Each number is 500 + 40 x the weight over its row's rms, rounded and kept within 0 to 999. Layers, rows and columns count from 0. Numbers have three digits each. The size before them is the row's rms in percent of the matrix's.

# layer 2 MLP down, 96x256, rms 0.0627, rows 0-95, columns 96-127
089:521399549472480452449456523459514490561456469529487463467462515427491512479517477505476481481534
095:506445499485417472445397534504543562490474503473465428510584530475531462487513542415533557504535
099:481450484497527483441480515525508501449526497438537499455519578436489371500532474504527491567484
096:526522541573524439578486537499417556525526525566542436483495501452443502537522558440434512497503
095:513508518523463541571472524406483487488516427478423453532406498468492485524490467546476555509556
103:433421541449508459472529528496500493514531507466414580479497471515459520522544486453494441530490
102:515491511541482462460465582536459497505510573496545448549499459482511518498446546479442486462514
109:554490444537527504424476512455528426467557478492580529533528480484555463497521511518586545542560
100:456494485595465422493544412450510512521471466419514525478546480523495533531510457499440494521458
101:556540571504559486477475494487503507556454485558510513507458455508494565445503450572447516506497
101:576438530507527490511523472434543575567560555530535388503510450499478519561427469562478533503527
096:522423490502447560600456560534497526393512512519474472472519581474503432541503490505559496486470
092:432430509440515527450502516579508486563558470463496444479511592519445476475432548474509532445401
101:532480502495527504549480534485532538435467475529500487499569565462483502563599465456524418495533
110:444534444493441512504436478550465483552517533537470466451521482497547428590496493491502495557478
159:440478457477495539507505478545524536525558473537506555499500481446526543413574602492489515461583
106:577485458456456510534426512555572530473460585488414542495526458539455545480514435511521429528520
099:489485561478487567444497516529472546512481456510454481517535549479451475480515452487419538506441
090:519486445507451544446531492485508470561460502540535511539433486455469455520473497559421508445470
093:544534517537465444404531434479551595580505581519467510556471517509510524498467543482423496552480
085:561461505508465559510460533519483382493419495514561525513437519452425478494520495470510511505455
101:483479478452474509526420483504508473536494526505455537560433498543458578498495503467475528473479
098:456529496438445510543478528459512471513498474478485462536584527486468453480496429448498500450509
097:513450517512430498511530509518454559491458504522472546471540426529490545534495515519551486512403
088:493479497546492462507576496439519534502522419559519478483478485482565496501454469497485559420539
094:475608511479450488430520500496498533421479576456509518510426504482416552482459485536501462490580
099:493446481498539489410473527450471475490503472509515532512493509463495434505541465502457487505488
098:560490502543542491477496512459463443538494516573540472478453566552417533492437468508507459525444
100:416570411466495523480444468521475552487554453444482483541390470483507532489509490496509499498512
103:500549504571566484519522491440518535479480534580544506458481471507499476546549528589548531468496
099:468516504450511495566498471491486527511566453407507506519474424520432509491533520538483413512536
101:509528550496478481448584529521475520499476487413580481544493453515492538544497496530497513566513
098:456456508499508475482491510474463458492478464470560497556484512474467577472433451502460498488544
092:547539561573527486458556505508484490489531431482519448514449523419445539484455462517518501503543
108:572426447526529457525503504487515513399403503548493526486597519510456494522475552510537480465507
098:526483526470521465440452524488452491511476542525507440482502515479583466451590477573518480528547
109:520495465516532489554543527434524425498542475513533540485435480519508516612490542526527539556425
095:499513473513504484466511507491467460522514464455511484487535500584518506423491511554467456501562
097:531510458453488554494516453472482527528437524524539493502546491569504528483507434499527510431513
103:548508523475488510521513461526540509502444488459473539464490516579526550476481426505516527444430
097:497487504412522486495487443511454487539575579461458476502496497489521500481530495486466445543555
103:449514507462498536480492541504494513598521546563454513489481511529450543519511507492521492495402
097:561478445512443518486545451471488410452482530602492504566470541520512494500499525491492460471439
090:456486519471513529485580547551499472485456551494535481522488497499474581482510441505506434596511
099:534560529555501406563561526450518517542436537558486398488582532477539458526558462512443524459464
100:478487483494505573496526589492447436487444511523528451393508498520502496496478562526537411554427
099:529485535434487466561520497485511487527507525529448510567581510472485475518476517470506594514501
094:496516513551534515485491539586527475508565498484497575509505455522562602508486545586482478524497
103:491495535547477530528476525509497494442431524496499461477510513489542420545485442422549530494451
104:441486532548537531502538457461516441528436449463486522485493537515541474447538509465453572521527
097:529540476535489540510466468530579488438486561441549484444505512477460539553478475530544546502476
104:481505504490471508472483542456511425478483476514549473465505436477514494562580520457591500569529
100:531501468440513528479449484525513522525551513468528481481484587481517453428569514413507516481503
101:488532486539506398451482549530455520502501537560545492511536455475504426498577513450572514476513
092:587459512434551530480548521551443476419582461527531522459517433498452431575494508462496522507442
102:519489486470477527518518500453498468562476473427530536434562460552530598505531462549460421491495
101:601551431493524473498526536479471548542442495529506529541555471475546548514500486552462455402459
099:502592523491448504510516523489426473510569488491507506403434485487452490486511540509490483434507
094:461501519494566453507493467479567535551499466453557506441512527549503516451470444429481483485536
094:479475468455603505513492501519479567503431508560509485559592493421478471507514493488454559477513
103:514511467513451518462501451384496477556447455613552561456492528530515447483483490537473435437445
105:500450573475533467415473424489504401475506544520414459538524475433553542443495459455480532526534
096:524412558543449474610512557485544532513490520546472457519501541560572484528572490548523561528507
105:560474601453477495492499528478520551491500528568499535460469482537519481446487537504506524486469
103:501549480472528537468455535517483523499565431490467532529553464504474534451568507480543554489531
106:489452402536492504495468451493481470488495453547468483554465553628483487522463507550494520545470
102:513488484511456468453477504543487516526523501453551523486580638519545529504554552463533451559533
096:462475428539525473514591605510477564546440516523526467475568428461548506497472540480464529550559
092:516474567471558483466495535528465453505458436557543425516460479513528485535516445370511501513479
107:432479545556501452543516427513492479531505445504515412501526483506540490520505459501550533518495
098:572498522542488489504489469487554510457508519492457524475584519521498498531529416493461579551459
103:384495544488464487528471545511563513564486517513527502535443537553481472532497570485536570548526
098:473505553544498440505439424488563504518518518531480476528472438506435431488542460494471589499485
103:512450518550561595476423439465464491489458540462562552498538536527456529467449492491442490441514
100:435486476510439469499450530505474499485514497539472460458468493427464488517474556440504497558481
090:529476501464511547473651534553547495460510525514504484458424548558476449506508523446441517544512
098:513578519508542494522495423593515523512462557475505512557528490444517488489432430499414525453521
094:497529451495492513508448478427530524515503478500500427516474509437486522503497497462467556578521
107:528408421544445508506542487477496500486520569465516515502508539552525529588490513501529476524555
099:559470531513494505492500487503455525462440561548445540447508506487542504560476512552533512507498
099:490546483452472477431511527503408463522526526461508431477520492492563518557563564517491495528456
096:551566462450500524466531439516481453553499558517489522495442489561557498467500513507495479516448
109:512498489414504569469524504511424530528531466493467517536505394501475506482480606487521486521512
098:505547507480601560534546494533476523467461480477542583513507441435428525517513501492482499500512
100:512522525437522597487391486461533438522480542526449552546510520575480557492526546518474514515488
092:523511538470551526501500495496505506541516516534529488443527527597490560448464559481555500552534
103:495502500450530518533421477470460501492467537531501451486504476520490502510522497436471482496509
093:518507478511462475525520537484531477474488431520394423553426481541489517545536491502482535493547
098:471495518485557482588480534557448542527532430487475497493594486490469517432511500574545435500546
106:480598519547448574564478465460501466461545547488440494539439586548515484537478463487530549497485
101:463575426479426539529437459473516492530498563487480553508510458486508566458517469490445447484551
097:540498466492475521563547478567560480487454524488516506455521448478512505505535512519483533532549
101:506532421462499439550517501531479528517500546502508450494515471438494477506621464498508467510475
110:466568468515518581449500509516590468562529440498504534502438488497491521461543480388543531504548
098:518484502560571444416540511452487473502406499578501492459528469502452475567466424569498528516503
099:473508517531445440481461489401470494515563545552485504575515470500466483502565497505516487480500